{"n_layer": 8, "n_head": 4, "qk_norm": false, "init": "normal", "optimizer": "soap_variant", "lr_mult_qkv": 0.7, "lr_head": 0.0106, "decay_shape": "linear", "train_tokens": 126600000, "steps": 3864, "dataset": "wikipedia_en"}
Each number is 500 + 25 x the weight over its row's rms, rounded and kept within 0 to 999. Layers, rows and columns count from 0. Numbers have three digits each. The size before them is the row's rms in percent of the matrix's.

# gate: layer 2 MLP gate, 320x128, rms 0.148, rows 10-76, columns 0-63
# up: layer 2 MLP up, 320x128, rms 0.146, rows 10-76, columns 0-63
# down: layer 2 MLP down (transposed), 320x128, rms 0.169, rows 10-75, columns 0-63
gate10 099:520461471553504527525497497452465452491535510519511515475470514491504553492474489521567484483511499460534507560465508492510528542529541528517510494482457519528521524498503474490510501499514506
up10 098:496483481475452511519462475489513466488451526537544496507519551500500488480507478447439508478498480494508475520503498540501501502471538459462503469531473457514499490511495506454489520541464460
down10 096:503500466464503498522469490515498483468452485474487476519517532463486516515522473486481523490557474493508497480486519508495503493495521489505492517474503476504458448524569507497477521513483459
gate11 090:501510513509478444481475478518449504503478464479466544474512536464515527479482499508513465471508507509536500457478473501476487484497474537492463494482502552534509484519518479518494485502504446
up11 104:465502451456521521494510478509499493498525502497531477529482476517521504523551529531529502504523510514494495456476502471508487481515545508474494511503498462473473506483445488501470501495469551
down11 099:493521491490539466513474530473502509450522480539479483459514494470514460501519522497495514528491487471515465501510540458460493547512499471517500480476476528474502511492515493472530512515491501
gate12 106:470513470548486514489514529439527516524486531500527480522475481493512505509550517484514528486458478510523500480472518473476482497451498488492515531493472520456491491495472512502468517476498497
up12 103:481501501478507510495494517441483476494516497510532518463470531484481485486482509522505491510508499524460485503533492451526502451506471514495475509522494483483519522504489510495497480523516499
down12 101:503517513487510473514537503508476479505471491480511488505516456486521503491511541483510508519477488486513518520481483501509497526491522540516495536553523501478489520577476521531482516511466506
gate13 123:480492460511516528495504503521472558450502514518468504498497466569472510480522502526500532445468494530494505479517502500464481526506475504512493536532489508498473467515537472533474468515525502
up13 099:490511536533507509479527504531468542503548448516509515504468433544488544525519460464508494530504491535505489475447520519557518498506460499530491509496553520485517501466487555502525488542532475
down13 105:548507514538500460502447487531467482508516516479511531498463488507537491486529450494502489478538508483472558477501514493533533507484488551512522515484473508478486495515482482497470476497518495
gate14 098:463464499533471481496549480508512519498437517500530487517487509492495532531498492504517482470493503465487456510485491498526490476472473487482511488521476466505486496544484514522500535526515532
up14 094:491509474492486505500500503502480528504491486508487506537478525504478509533490471526575508486499478474500475585500506492541523520508472472489525478527538503490515493522462488499502530476514514
down14 096:501532480491499479531510510502494468479485466525496507481500491503492414493507534477444478530487506506498473492497486493451477509529510472478521483561565486518506477467496535514509489499500450
gate15 077:477545490485476506496526494489549524517520518505474502493526465481526500490475492478488503513533500511456460470469500485501459474499490515543535497493522526510481532497510490481472501487485517
up15 098:494566531517462507468497506471504533514455487508469501486498470515493502465512479480476496475517479456527488470528502488501486517490506474551515512546523528546516509505496483488513526520523516
down15 089:513472486537487507496499497501476535503460524509488488532508507493534454441504480497498491538563495523499472442465485520488499496498474458489485516494506501496477470510506504470474526516536471
gate16 089:512498500521543539512501529515499525480552479470471524464517520446495492481500531467493513527490497527475506505520479471505483462460519487477483478516521484471516521488490507502458512503476517
up16 089:483532492460496473495494504487491491531508539485510533496488510522468504441466497522516548500525493487523473505503486491531483476495467476524503471518513462505522517512533524512503483485524513
down16 091:477490519458472502508484519492542428494535518495494534512497527512538528460460467514505513443446514490543478505504475527487498458525476481486504503511450511511544508472510499495490452519481527
gate17 109:528508495504489545494503498528510505485510452501547566486519475481497535471500516548461501473449515492492497500475471452521513489525521466493516453460509486466492491482498512484561488535445512
up17 104:512516512524550499496493501518518534490471533510505530496541531520479490486511511457545465516520477489537512463539552527496478525506503520474503527519505471523507484537557468464464478476546509
down17 106:466499517498499508511479465500504491517494501504533460472491538512529480514494513480557533533569475494508489515505593503508481479460476510498509506527424530517509503512504470491473480489477525
gate18 099:483478474530530496458482534516518541486522523545485488450482510461516509488509533498467495467486502487454491512447474474505461480539457465494473471498484490493501506498534478471458511547475533
up18 104:515496522528473514505484531513489497492537523545517464472491493512471482477513497513514501478507512515428526518459459520539475512468489507507536500479459504468498535518489496506449483545468524
down18 098:487477481558506544500481523495491459485514460467469496498495533498459496482510518504459488477527520499455553527474448501560477482486472506483508494492490536501478535516510492523485526506484509
gate19 093:508471507567463470501500508478498484500487527490500473499441499517485501529509474500464512512503513503506521537539506466525492508488498502522499539516466523496521499519466526517445474505484514
up19 098:502495525499512500527488530551504538474488495512542502514534464509511492508506526523497526455503541529481477503471544508432475441504509472519485460536506521499487511498511533506521527498483495
down19 101:506493465517483520514527508454503501433480499487492500499531502472530557502501542453510526520486494526483487537490466501433477472504475495549480547482526492466536490492490518525463518512503459
gate20 090:540511468476498484477531523496488465519490472540516483509470489477546494507551548480462454476462521500501502513477486447521507507448522483507494507476514501523524511491495505511501467506470503
up20 098:482497512493511500462533531493498483508534458539502548483452491441530531509497543482482489484519494517510491505500475517523523498482498493440511505496503476485515507494523540477505501523464465
down20 096:514538543489491479479538521569463505494530509519513529512488472513521527517494538498473482486452505493493501494473484511533505507462501454473499527519497456502526521515484533515522493504490465
gate21 097:514485477454488550483510474498528523488481515518466444489523520430529531500461531505473466487470487544478495518467521505503553467531500526490473534469507523516505527507548507495518470511494532
up21 093:516533494495536502471485544504500516504463485473552467487531487518530448509506497504499576508484464480463481483478510482521488497478522533542530520507493485512495516512495500534489474467527461
down21 099:486473502496516527518544549432466503418511496509510514506504446489458455482540489505496451523524480507527469507526469504458510507514509492511507480466479491530523501482469493529501525478530510
gate22 087:505536481544520484475525476538480527501511494501439516488505496522508466533501519528477488508505497478437465497503472502478458540515540512448519467508516511492524476509485540515483473473447494
up22 101:451433502512497483535470448494495484510462505449559493473506469475479524506513466490483503546483526486523527502455552524472495491475502522499495545509492487508459497499519461484473500496542473
down22 098:478496497505493458500499505486495484478495499489506487490478517495493658475521502511531503498478494484517522516508513503496494478484465475515511537501493516479488514499466477502496492505494517
gate23 096:495445509528535502482472484515477519553493491524463512476490474502514505536528506471496468508529488501476510529511505567507469521505468526484476521525522501503508509517502537483469530502527507
up23 096:454522472518463480533525486500516457479518474498555519525476455506467504536459466529520516499503489553513527494487487481471493489551495511491534523497519523501498493472472510516506491413547478
down23 097:525515491478491512561469505473526489467511493494510540526493508507454484506555508495510537498445518514504536486491483485442510520520487558489482491521519519516504487488426480493512531458476520
gate24 117:518501481512464496457497508511475515482466528447540453526512519503546511491515482528512526546473532485506517539523527502515507528471471501463505492480522511515520484495485507472518495477518509
up24 099:514506504579465495554528498488518521487459457547450486474478530504504461528466480484509510481488504486496527497506478484482457492512492504482521524493493486468480496505529483520482478457492482
down24 106:483473463485454497492478495525568507511496512508471478518477485475483483489493506471487495495484497545483454552540573512478436504516466511488473483502512476487506434475500484512536501533502482
gate25 096:532512503520535508521514482551510521498483505519535519516512465520487496513499524499458541511470483544455550496486491485531441526518525508482518561505455519494513541529494502533497493469496484
up25 107:479523519540501488448526478545516484498491517496520533491518489509460540499518513483470542515462468497440533464498496485507471529522479502472496509482487497462502567462466461535511520491529463
down25 109:491525512539477513458529512513500503484562483488482493465526480534474428522483483473489533517487478465438520487470533478561524511507464494473497534489478516500484537491479516508491503500488498
gate26 102:468546497487512445471536532511540525513499505534468514525530535473530550472464482516517459475507471499507500505497532495494539485446521487531493513491479475491480506521516447549529473486513472
up26 094:500517540510534540465464510480543526488451501512509499481526524473505583497530503497557504466498472476509470490454555536507523493504501517537473533484486482471504489520533452470502500508501503
down26 100:487500501500487485487519476513504482512480516500491516497492462536515403475512557483483444487455473528483484490535408492504489497525493519489506479518552499486508529499462507515500490508492518
gate27 094:524521510500512506473503484500487501466504513503490478525487513529506400484519510464511482508504514450466523517506517494485506521512486485432473471539476505482440540499497505497476491490484494
up27 106:512514490455543490490496485478481498544460486471491486486514535466514581484517501574500552490511507477527487491493513491501541516522521498526530513515531472492506478528506502507517475514523505
down27 095:499511495469504467506510539486490501501506504495506486482518513508489673477509475517510515472455488507507495500525489509495507488502481484531524530518503497501499510508502516493479529519494500
gate28 114:473532407512513513454507479490509475460474540482539466503482500478523531513509505483459484499489495476520540494526485530502531494589496503510539508533468512489509503548483483512469499518468516
up28 097:488487472544524498506479518515466522507460511492509468508512495528546521492513533468472493530525490535460526480520506478509528510490558506450460459517466561467526483504530482489492513508470525
down28 108:501514459518462465485536484528518483534525518477531526468519485480528514495507476490470430505476487523492539510533431485480521472500501469518511491501516506482490498546492490478524485485442503
gate29 104:460510484493463513469498479527574492510496500500504491516493531483537497504511524494493519459481523526490549517532505498502513518508517513465504516451473525498462488557468534492532504495530505
up29 096:504518539494482486503510504517513504494478541514494501553517502496526502492502528476513496539460511520435500528499525528514535491528457505492490473493489469491521487482509503492515482556498454
down29 102:492520514519468500507472473485513520571479519497483503518511496497506519508503517475428449473431496564491508527503529548476526513516534479482521518512503515455527490486514519496540522517531503
gate30 113:494511490510554499477525476486430507480467501505500502457491509496521556532504506502487519481508487536493517521479523470488458490582579522471499496516493519491545535488522474454496511506541489
up30 111:567501501497489521505458474515439493521516504510509501513465487506476519504527537535503429559503493482503512517489499487461490483484507478524471508477521522481501529503514515496507517523529495
down30 106:489518536495550548520529465483495550471478479500479485458492505478516524510476524494474477476492516485472526524472491499496530537515513507486518541515553491501514520516507470464494539527478437
gate31 090:473486461535471495480493470472502512505493480525487450496514494563531451513519498510495530463466505509515463475476530480543436511477457511499514495458535491472523487518482475563510487522495500
up31 097:505551509482540539501507499511505514525475506502502535494469508510515476532482554490527502525507513511466523472512481510530542506493504484513495498513477468495499459469507466490451468483513510
down31 098:496470473469540565475460496487528500528498506481503503513536482497502627506509477486526499451501484513517511509511467526504513463523480538496488523484514494547532499501477483492507529503486509
gate32 105:500498510521499492472486520512461487488526495519503477523514511525485521501487501464461533500510491497461465521543523464497532530524506506549506457518545494472542469487516482477495555479471474
up32 095:474521477497489499507508494426504485510483514501474519509526507502563513455482474464469503519499449532497504461551524547486479517499528507526540541493475503479496541502513493494516546484500479
down32 100:524499464488478424483491485520500574491526542490463471485469502510490545528487521433510522520514491478481505506518481517523513521479491525463520479528525485481467487526490502495484493502483529
gate33 108:479521462488487500503477473479512506511474455453502504556479549466517520505499481477497493498490477524515455519513489550540467500539484519469497475526472490551476476509553510469506505457510537
up33 100:482472521545535475503530505532463453481520520509466533459478486498504461510513536484515487456476571491503490526515528513488501532476516527538504551482499515478483505447490470500515517506547490
down33 107:517486525529525467537490514515489467539488476429480486508477534512534497498476500456466487461490500508486494510501492537533487502556506500460528462516466547523482483475553456481513505485516509
gate34 093:442516521509517493504481459529492479481537493510500519506484455559500483513491513462536473509524486475485474494518477481492469562515474471501556555523489505447513458510474511477522518519495498
up34 102:477511481500504533460518474506512494505515517495498477513551503540537488496524513495507497458524531464435487493508470514494466532485487496513530546502505455472521497531467483511526486469496501
down34 093:448517488512504491504480534546505495485468507461512500485514468557485489487513513485488536483554498509482476520506411504490476496473461476489499534504501508507492506489449503474467485534525499
gate35 100:452481501480505503517495463524510522462520453527472479519498488497499508468499499505475504475502535455527511467512505500524503504534470512501457474538459521497494501465514524475479544526482457
up35 094:492479477523501487475461546502498481540485478487501492519527560481495488509477519527502510462532501482538449474488474507506470511510544485502491510493471516465464490490491519510493494537514539
down35 098:504525504509491525505551533473497492506507506490513526504504506529511471522491503483467548480456507524499477508506491517467494481535459501456510511531532511501489527490522491512455537524482496
gate36 092:438474511488509523518496516479479488514554507506509506490460539514529564456470498540518517464536470513526501502520498459500490544517501519521475491453491498472518468475514528510501516509504565
up36 095:532434484520535511480474519456460527501506478493516457532491486481465545482519474520497506477492502462551503492497500510470499457495430591453514483500495480493503497517504534505502515478545474
down36 093:503489449543483502485446469516478508465470478536483502474519504496469406461499537535489530503484523453502473496490497538496493490505489473511502511488536478449488529475557458503483510514552475
gate37 092:499478484520561539527466519478517495509535533524496500464478520496438508477471495476483491497483463510456547479512531512533483520500516550496500508517513447500483502496470490476490482520518551
up37 090:480516477470491520465513514521459478475501492485497535490496512479532462537496524461476519504517531568537493535552549534451486511501513456510509540518507448531541462517499521517521509504506488
down37 096:495482473507514501486477536475504529533530481513526515513533513480509517475472538463501512465508488448506544504477541531458485531515503438520509494480501475502460469481498458524525492504512467
gate38 113:473510484518466533490550506510453487457496474485459482505468499514493515515504512489536496498527521526495503476469535518500508516515458462478474496496468502496501527502523470503515481507495566
up38 120:455530493514507515449477548496447495476495485450443475525457520511484501498481475537540492515546505527452494472485521522471492520491469466508466520503480534509487509482521479489515490525493525
down38 093:457497550511471500464517525494512537500497486487509459478473509508497374496488452532509470512540479519493480536478554481525508509493501469488496491506502510455513493488476508516457483518473492
gate39 105:486514503515465433505463510536485525523470521475471484548489496460539484528509499492471502514469524493498536515522493521513502491498522544487516497550476490522491463491502540502505496487529481
up39 104:535487473491519569510512526475495476508496484508537465488485502492502496489535480496535485525496475459520495533497550508527510515513513458463520494513530523462502475476464521496487491508518506
down39 105:516498519478477497515468472535484500508551449513524476489504486475518435491489425499493503523510482474484467481550501459485530480526500495486507493521505507485499517466437498453499507519503522
gate40 096:497493513471510487501524519490483511460495524462528517521458469517516528500499462521464481483505476547457478504492512461495489469467465517488501505504474492482542493481500516520436523496472506
up40 100:509534521435514498455448523501450529527490502466486468514505479489454515480498501540512489486524511494488485527526508530484439476469466475483481508492514474508535517506494511524498476489545520
down40 100:501528503503449504512490535533492506542484481521503501546485483480504490520545486483485485502510451509513471473486515513502524491480504445462498493526558460474512485492486516505499489465462538
gate41 094:503544476504525509507487509479506461462513482477487525493506546494462539480465497510505555540480470497496498508475529504539476457452462534497434505547534529476521495516504482438515512495496537
up41 091:531481486538490472498493502504502536492482529439486488519499465502489530532518464503515490519524460466517496481489517513500500471484488525550520505535521515482529445491507484473508456492540515
down41 098:477471546454502511503521489534507470515500493508489499513422523486493474476544501497533481474516539473477503487546425494503481531535505473470533474466443483508489516495528510490469491499487459
gate42 112:521433497519511482492495465505472497538454457509494461446534503496505490507520469525503550484501463504524493538530504465512450515478480507494491509521514497491522514513480527523510506506468479
up42 108:501535539494490488544486538504489539496472511483507467492442491456509523497524485478495470465541480488515478510515510537521512477517505558503511454466516502519460491471470513478477478544478498
down42 111:516501451494558514495509470514502478472537523516504496526514489547497537509472490475517478492481551495510511478499478520496513509485502467486506555557491485508504472544504492493511505480492471
gate43 094:512484477472467505491505503519507539435497531532503540508472503484492444468512534484539503488502509492478518479482467460503483480521480493521541527506531497515487512494502505495484538527532483
up43 103:480550536524495492516499503520505514510484478495515499469513545536479573511504479519500454475534517512525485517525556511495490498466488486533513485487459545508518481484507502482561429490459494
down43 097:521498472512443456497447530470472463553500467494504495493498487490524627523495475516468525540490528491561533500505539521530502517494481516513477507510484519494519494491506475476474536517492492
gate44 121:472491461491487521484497497483523479494517499468519525511480518490556500429485527530458461540454490502482527493500501488527502509517469520481533486508482518512507500465492499527536498502528501
up44 106:515466447520540460528479532503518511511463452511507475458459503505511468498529521472527535518471483513505494501526508534469545464533507490488491511510508486510511462509552442525486486495477469
down44 104:513453466494445441503491479494472436538507488490526492556494513544547467541497520485534487519472479486502460524514487512481499502459471490493560483510533501506495489494524483532498505527480531
gate45 103:506485480503533480476478501484496514439511534490559500497544479508504488486527459530453503537513488470527479477511502520508465523564508538529500480491453499522538518479516496500504461519482499
up45 104:503550506502524505501552494478488563484474502519511471492500499505487507481533500483516494509494490517439521523462529465541500528522514529477470468521487548546472504503509482458508492515474474
down45 102:503479493514480494452426468472536446539514482468514551492501515481544528463493478561477461507468530536543498489520468510507508476514508468500491523465563524477512488503533515494513483508499515
gate46 100:515482494525481530487530495499490476462543497489478481505486559484530563495489500532487523501488477477523494518461526503492518504507537529472545497548481524524494545502527538481509508520507511
up46 098:493493516528506518506546553511512500492511543510505460494471524535544490494510463524463483537512516485519478498494516548524535554519541494525496504541516547554513495488492494508513493478512509
down46 104:489475522509520519454548480531539530487508529477459521544532505523487514496514467499511515483481496479497465494456549473480495520528511518505516505499542491516493504495497522521503470510494475
gate47 094:503495492526456484509491465498518505536500501509479496519461478529492509473504511530482530513470483453470524491494484445486513477512460472486477510500497467551523479495547557501498446525472492
up47 102:517445478492475509500537488551493476502510485516506514520526506463516493503508515486504494504485499500492503501524508484508541515471452476462502500510517536548516496520472482496531521515458445
down47 107:508511488500524472507541479513529500511519495511509467469503483517498437519458502466532501462473467510546531521527509476519503567490515490490479470494584515509495509514515503470516489502461508
gate48 084:526520484477541512484500550505493492479493495456485512481542487532515493508472502521501501509471528531462539456492489506534515519479480532479533492460565471523507585508498520486458479525487482
up48 101:449518475510510509514467442503462521531522496527502544523488518459478497499541510506530492524514503498549456529472544465513497482520502502508475465512490471523498395514514483539509525474471522
down48 098:499477507469483526563538507476514497501540517533520446506480534455472527540511460487494495475470482482516535497494435498506502529509520492511475453456493503488520492490502483468474486519468527
gate49 105:501467502497501496476543518513494507542499518484490481494482551511507482492501539508469498531472472486469566557521556507524502567529514519508499513508479475509536492509466539505513509526478533
up49 106:509465507514532504503504518471506504475525484463526500480511508524448515510502497488524513508509534475552510564452509509534508481511509466518512475464461489463480513510510538482551470495519497
down49 105:505521512509486438510515525493541490490485524525460490480547482499479459504482504491529548516483540539501497493519542500526478516481485508491523514489532441515507490488446486484469520510489471
gate50 108:487450489547477498475471513526477485489552510472481518521494517483495528523571493512504481471475466527538493574476470486482491472514489500490514503466462509516464537503477472519512481501506488
up50 093:520455519498487515485491493510485489510509494486499513474469488518535519521551508517492514514498474478518512509525447501511502468485527510475531517478498464496500529464493497522500485503502497
down50 101:500494492534502477491509486569484487487500494503470502512531538464508476504530474472461511492554476487464440466516562524532508452517514500507497532532556511520501487533519513471492504508490490
gate51 096:510498482486478489536526510565483497484546527456493526476482471496515538507540494516528496498492483521515514488496466521495523535500506494452481470501507475509555497492530509501473513450417479
up51 105:524507499482466533500499515526493490478514499484507478519499538506511514525451464481502470510527536537529456530536480489537496534516540484510492493493507534498476533503480458499513454476490441
down51 111:503504507509515533504505526462451491500507501479506463523507539479522414483460475429466502515504489516475496483490531491492491513504508460534531520529499505471501481477508518505511475515481489
gate52 102:442484479523484544526534491499489502561529499492470500513494497493475500505521560535511530482494489469533535470481507491519489511492525561530483482541456485463505502445477492498492513533468503
up52 099:538494557500527512498510500493448481483507524466536479538510476520484497522491497506503483499526493487494530520459482482523521514493513513517460487494460480499503465546480499480524501526483509
down52 101:515507534492556465519513484542455496496486462530489526489513471509473501517514485428554520525485516504499455481457499527472447495504483507496500469474533505518531498539502483516514486509516498
gate53 085:483559495504524558437500515486521491503518493519503497483452482484511500431520506543502520474490485464507528520466518483479465529496490528540482463496509497502519472494500472533477485533474494
up53 093:485529506483521494508548534487525494461483465535525467529479482476485487456491519510499451523486513522517522570499497498474446485507482534524498506508498503495510518482487534490492494485530490
down53 091:520538533508513496495508530493502516499471480554483562527475484533530505465496478533447469524468507483465521487498519478513520515468469498503500531527511474526529499487464475513504492523519489
gate54 100:467495502502468514471507507524513478540501500490542512476501485490501496482484528570478524507492482546526523486513509555524516520484502499460487514518467519517525492488495485497471485551465493
up54 097:494490493530492522470514555464493519510509489525543510470506503476511484470509472520468485522484508491454445481525509492548516465511524507540484510509517529516483490462465507479486501533563526
down54 101:497529449495521533428483555486469477479536497494486521521521505541478466489541546478500516499509500496475504479467481545535491467481522528496555534502518488474498508480489509510514483530484443
gate55 076:530499475524516497504503507477502526469507519489534477511490520455499482517539508514540511517504521498573545497459524443536535506511492517512531499518437549493476515505520529438520522491467494
up55 097:476508497492490539476538517480491493494509508428474461466483534471506500510554503485506528498494542477474522514495529488451483521529495490531535449512468509503470521530499487516506480431538508
down55 091:510533476476508512467502533511475504462448517473476514480503494480505448486490498511508469525517560519475525498502459509510515511474487475486505531517548515502463505541488527497473433469529461
gate56 128:422504486484514525503456501487523520504476514481479510582512501458476513458493516489478496523477515515513497494531491487495508492512512522485470473469451506521512521527492483507529514476545486
up56 117:498458507460483494514506516523553468467500519523473514455476499489550454496487499477520488460457493522520492510484529503514526489514478545547495504566527495467501494474524535494524461523464506
down56 109:461523518495479499494495468485501504469515502510502513494468482525529519482511526480510493467483455500524504488501477490525508485469504510486512548487456486493524532482431486495524496491530530
gate57 097:487543502540499507496523517480525518529529540537503515494519513480493505514469467454457469472461471436471519499544488527499535452489495527504494505492482503450474506536505542500490446524487507
up57 094:482515485512486546467501510501541541525490486495507481473510500482519483501481446509499450503429506493512495479504536491551541480496460503490515534448501509497541491494477523507496464490471520
down57 100:520513516504532478509489486507517505502509498488524514481475475534527491451509472492504530482458501523454477514517504506529456468500481498490517537485499528513510482554543507483525510529479472
gate58 109:481511468468478531535521492521462479538527513485499511519500483501521497553508539523475548464503511538482502513514463516503472499485488478441517500525523479499526486492528505545487515500511534
up58 114:459488499500495489521509475448517460479459491455509500506505525489517520505505474500477507514461485475479498509516510479508493498498514525501492494486498512478476570491487501485480505538498489
down58 108:502492512501442471497473502506499427483466516475473491516491557475531563476508499491495448502475488519505527482509437527491469485479459482531523491504465498473485480468454557536547486486485475
gate59 100:447505505523483524476484533481498529519491494462552483488482464483458498484489517523450516502480494525507542492507471488535486474483485516469526473492485497542478472519523503439546492465498532
up59 091:495498500470547524517498495465524503476513520492480543474486469517498473566464493495554507497513499483488481472505515493535494497475519439519484544494478509426500498487534527519470489489516495
down59 098:502466522514508492455528504534482477537520486546515465507519500507497518487498530512513545526471492511549542497471496503533459450546495525519527478523582540488504484450521499494540513486487525
gate60 085:489503492512457488499486459505494504492505466520484469526499500502540542509538509550526512492502466496511470477476461516474483503507468476513484455505494468483463535517489538489501469482484495
up60 095:490530503500525515470515506461500533536495481464487531472457466521484466486496528459467503466526496505455506503540535481494464500519520493468538486496518487480500467514483481465491483498495532
down60 090:491493514452464555528504486504517462486481493493544527490532514467477548520489515523510518495461476498551506507477462492446497489516497532504451486467530512487566520490479513521457475531509514
gate61 102:499512516538513472481489504519507517471463546530489481467511456533463496533522517478506495544478514528511504484508512525532510461486520492460484525452496458494517493502484525514533477523507511
up61 095:483531495489490531463454525480515455485522506546480516493485541471536497476509474520519455525518504467506526521481463490509509502493495527524540535516519529503449460550501466472475459508410480
down61 102:505534512493485498495502517485452498469504509529499480491522497506496482515505470457552516486456456451513492526462515500472533499457501537482476525516466460521501504541548484504464517496499489
gate62 093:486486483473513549469548527465500476544488502519455513503472515486469528478497441473490535503482548514506494525542446515540490490500493450454503516504499519478488458517515513491497536543531504
up62 095:517500500446503510551495488490462472513526460511506497489511512470532481503509574555505509478496486490541446505481533484517518498497512559534493476465511536524481530478522468547483523474527502
down62 095:502499508518477529523522519494448549462494502516524486507478516462499518531491512492510545474494499469496473456461518524452538526469491549514518493446509522529496498487533465502522495523507460
gate63 093:530517510515443513536493523514418515481482520503490508482500512491531543512522505527449521478488521500482488478523509494512519511487504494476498506463504472475490498485490473492503519476529517
up63 097:525483508521478546542461507530469478484518512507527564468529529483452526545508507511484533530492485498524466475523486485524516532491535483458478509510523482480531465507485525480514539535498509
down63 091:525484492512530500516507486506491498489483527503495482471517481512493413516502504491517529550527479472536496484455558449481474488498491488497468505506493476529487433497520510474500464470487521
gate64 086:500488499558523463479498477520465542498483526531515475477501457506514464502539497518476483468480510490453501536481501474443487537500481504443506515499481478500539486496456495445460498521528526
up64 092:523517525545556503528506508508463533512546505526514515496508510501464458490493517487481497532451508510480511571493500501496517507492473510454488514489513493484540473517479508525538551537509499
down64 092:462490493495507521486488534517511494529506521469499474430484520516496437448469500518460473515528494488450444531539556477538498526506519460501526535520475471486479500490521525488473486523541488
gate65 095:501496502521540526493483487538418485504501539507467469504536490491515507495451510516457512495518454485524527509516493484476484531497537494455503474481475520492462537495535517529538514523490529
up65 094:500527511505543527476515468510495487505479485510490475488495478498480483530459482487519494470499515555468501497449501490520482536485459487521530532557531472523496452495517520507506450494512539
down65 102:504529530496524525569495478494495502502505510513498489510489506495490502494472492492500513440456500525469515477497514491538520499568482508464485528567542518488516509506456493516488488503524515
gate66 098:485515492506485474519549490515526500513468519481512537533530512485497465503481485512475533490461508495526491510547507453486493475479474532538537433500487531473473514536521467561502475530498498
up66 102:528490490495525507469525462521520493526494452509492529502444509473510495506497526499470509493489468470526476485481482481474449494531520537530522480498518533495539503516525454506483469507506495
down66 100:516534540468515439503489503484482530534514496526487546463527475478525417481488545511482497495533512487488486498487562487529459514465511478482507517511518499484526478480488530479496484503534470
gate67 109:455527495484477526491530507521511491499476524482462491535525470479469496534491510494485474501472503493462495496497510466469521480497487506435483491490483473499478521469473524506519459546514536
up67 102:522575483482507496518547501514548482493514520491506514513530473499500479497499492531472460498512482479503447479489492530518536534539536476433483542454446470505545510486530531464492535509511529
down67 105:490502473508519505488527508501537461487515557539519520454517465538526491456482448490491498522493505502490440491523424505531496501483503484458504549509464476492487511483491482547531495540531516
gate68 091:515485514508477512492449432482480499503519510505537524508495512491522545516526529464499505519521461529509508469514501480534470547499462503490465483496500476508489481479552485538477552526510524
up68 094:549465524514462503516520456493501462479500516525502477520523559476504560507530531477487475486502494495506543523507507530481494547496510508510456519495519476524492523513528453475477513486534538
down68 094:512503507525494468500463441520503478476450510513474511482471495506507476486500485430481501512500521510475515542531574490517506489509491481515492475519509468514488487465532519513495484446508460
gate69 102:527471497550519525439512512438549471500514511504508494551470499500454505432504511520476492485460483533506499486537502490492488497521471511507496503518511487538508505482503463499503506481516510
up69 101:481487526455502464533476459522468535479484501489484525482469509497496492503491541466523510543508525481519492542497505466526529528450500479508502515512502511485470523480542495504566492539484513
down69 104:574482488511523480498503492478527511489532509508503504500492553463511511510463477504517538495529484467472518499505505533493467480522470526501491516504555508498499467516554478488478542487509471
gate70 091:486469487502457514529453496511493492509496535485494453459459506519512512520501507507486498489489511549456494500540526471547469533491508476486538477516506532518501516532518538505497471497515494
up70 095:534517494478531490486523513505454501470520510504526515514468476491494517497488494494481500471529524488509502525494455514458510532454500480491553518495478474441499498466497453499448511494457541
down70 094:492502473505515503483490509491492457512456505470480483494498516521534566514488503551526482486478552561463497490546446484478530511483498495479551532486498524475507499504452522488511506501487495
gate71 121:478475437526499534500550509501501492536521477496511489490525491496502476492520488475474498505490501493478562511515518512496495508499485518514511520532513502535445513499490506491555529473498503
up71 108:485492469538503507493511505497537500489484499522486462468490501512480509528465545494470519473503452458486533512502522471517510508520483515542498499518501499530449480536543491507548491483448536
down71 106:500488532517502457448536536495486508504472546526474492464491489533485495492492524510507499485488473446513552517473488475508486497507476541532502501501536506499488466540469495527514474501508500
gate72 121:515501462504473518493446511500511476554500541453504530530455490491508533503515513496466455482469508519468477464560473476530528553528502508481490453514472473464527448500520494491497501518495476
up72 101:471449546522529526512499518517513502473521529512522502522519496498491483449519509478515485504498470507536526493499470476480525485469478481470521576478459496489492474544491508494498508486509542
down72 105:500501476499525473540502507505473506509523501513492494525475455502459512488502525479427536490456490531521495430522517511511532519522510515496470465509462443516482490512493512491520490534520455
gate73 102:455494515487492490565531488519512546475557501488528506493512487449491508470519471518469532520474498547514470534511518478497458461498499465460498493509451498472483508479526494491483511463505537
up73 094:468469457461496523531516489454542514534493470503503521476552523494475484478503455514518514540477522459520486524499506502504495461540517470499491502443465496517463474478519496466501447475469527
down73 098:526506491491520445494514575498498504517533519507543503500503490497521463490511494509552509506552499492510500490521547504513484471476534459477514519486534509525503469489499502479461462507514492
gate74 083:532502473499488515478515474522511505502475524515527509483519507480536515461506516493511477485514496506503479475489479534485502544491460505483509453494550547466524499465518508513492531516470488
up74 095:520501527508495505503499501480477533488516494481488450483478498507509487527513462504504560517475503490537511438520517502531485424507537512482515532513470496525471524532513483503526482510491517
down74 093:490477499494445486496509512469517449471516477528489482532478488489506546478478522464489505467481491483489479481475539498492535546520486504502493512492508497491512457438433438528525537520519515
gate75 105:491467525485514512475480472512499490534532516446490497495506532473522513496500510457488476507473506442497515494472504492512496510489531515457551516555491481474533497484492539496510512523549506
up75 106:470518498489506451517523543523491466533485505512489520471520513491525483485542511480532452502471513504446468526492514471488482508499539517510492486530490520509542484472538528525528458485541491
down75 107:519517509496514507485493504506490516506484483471465500445468529478494512483495520498502471530503468478475482500521547470488504514489512469507483498549456454557553485456541519511507455493529487
gate76 101:487477506510530470513551470485531523477454497501519496492499486514449457533489517496501501450512515489513536536501505520510477460513498511508501470532493469515494505509503460506503444488492545
up76 100:489507491505471538499494483517537512486491491473520474546494513507446480513458508510510538571525524488492468549510492529508510521452497465495438522485469500504531496480528518564471467511504515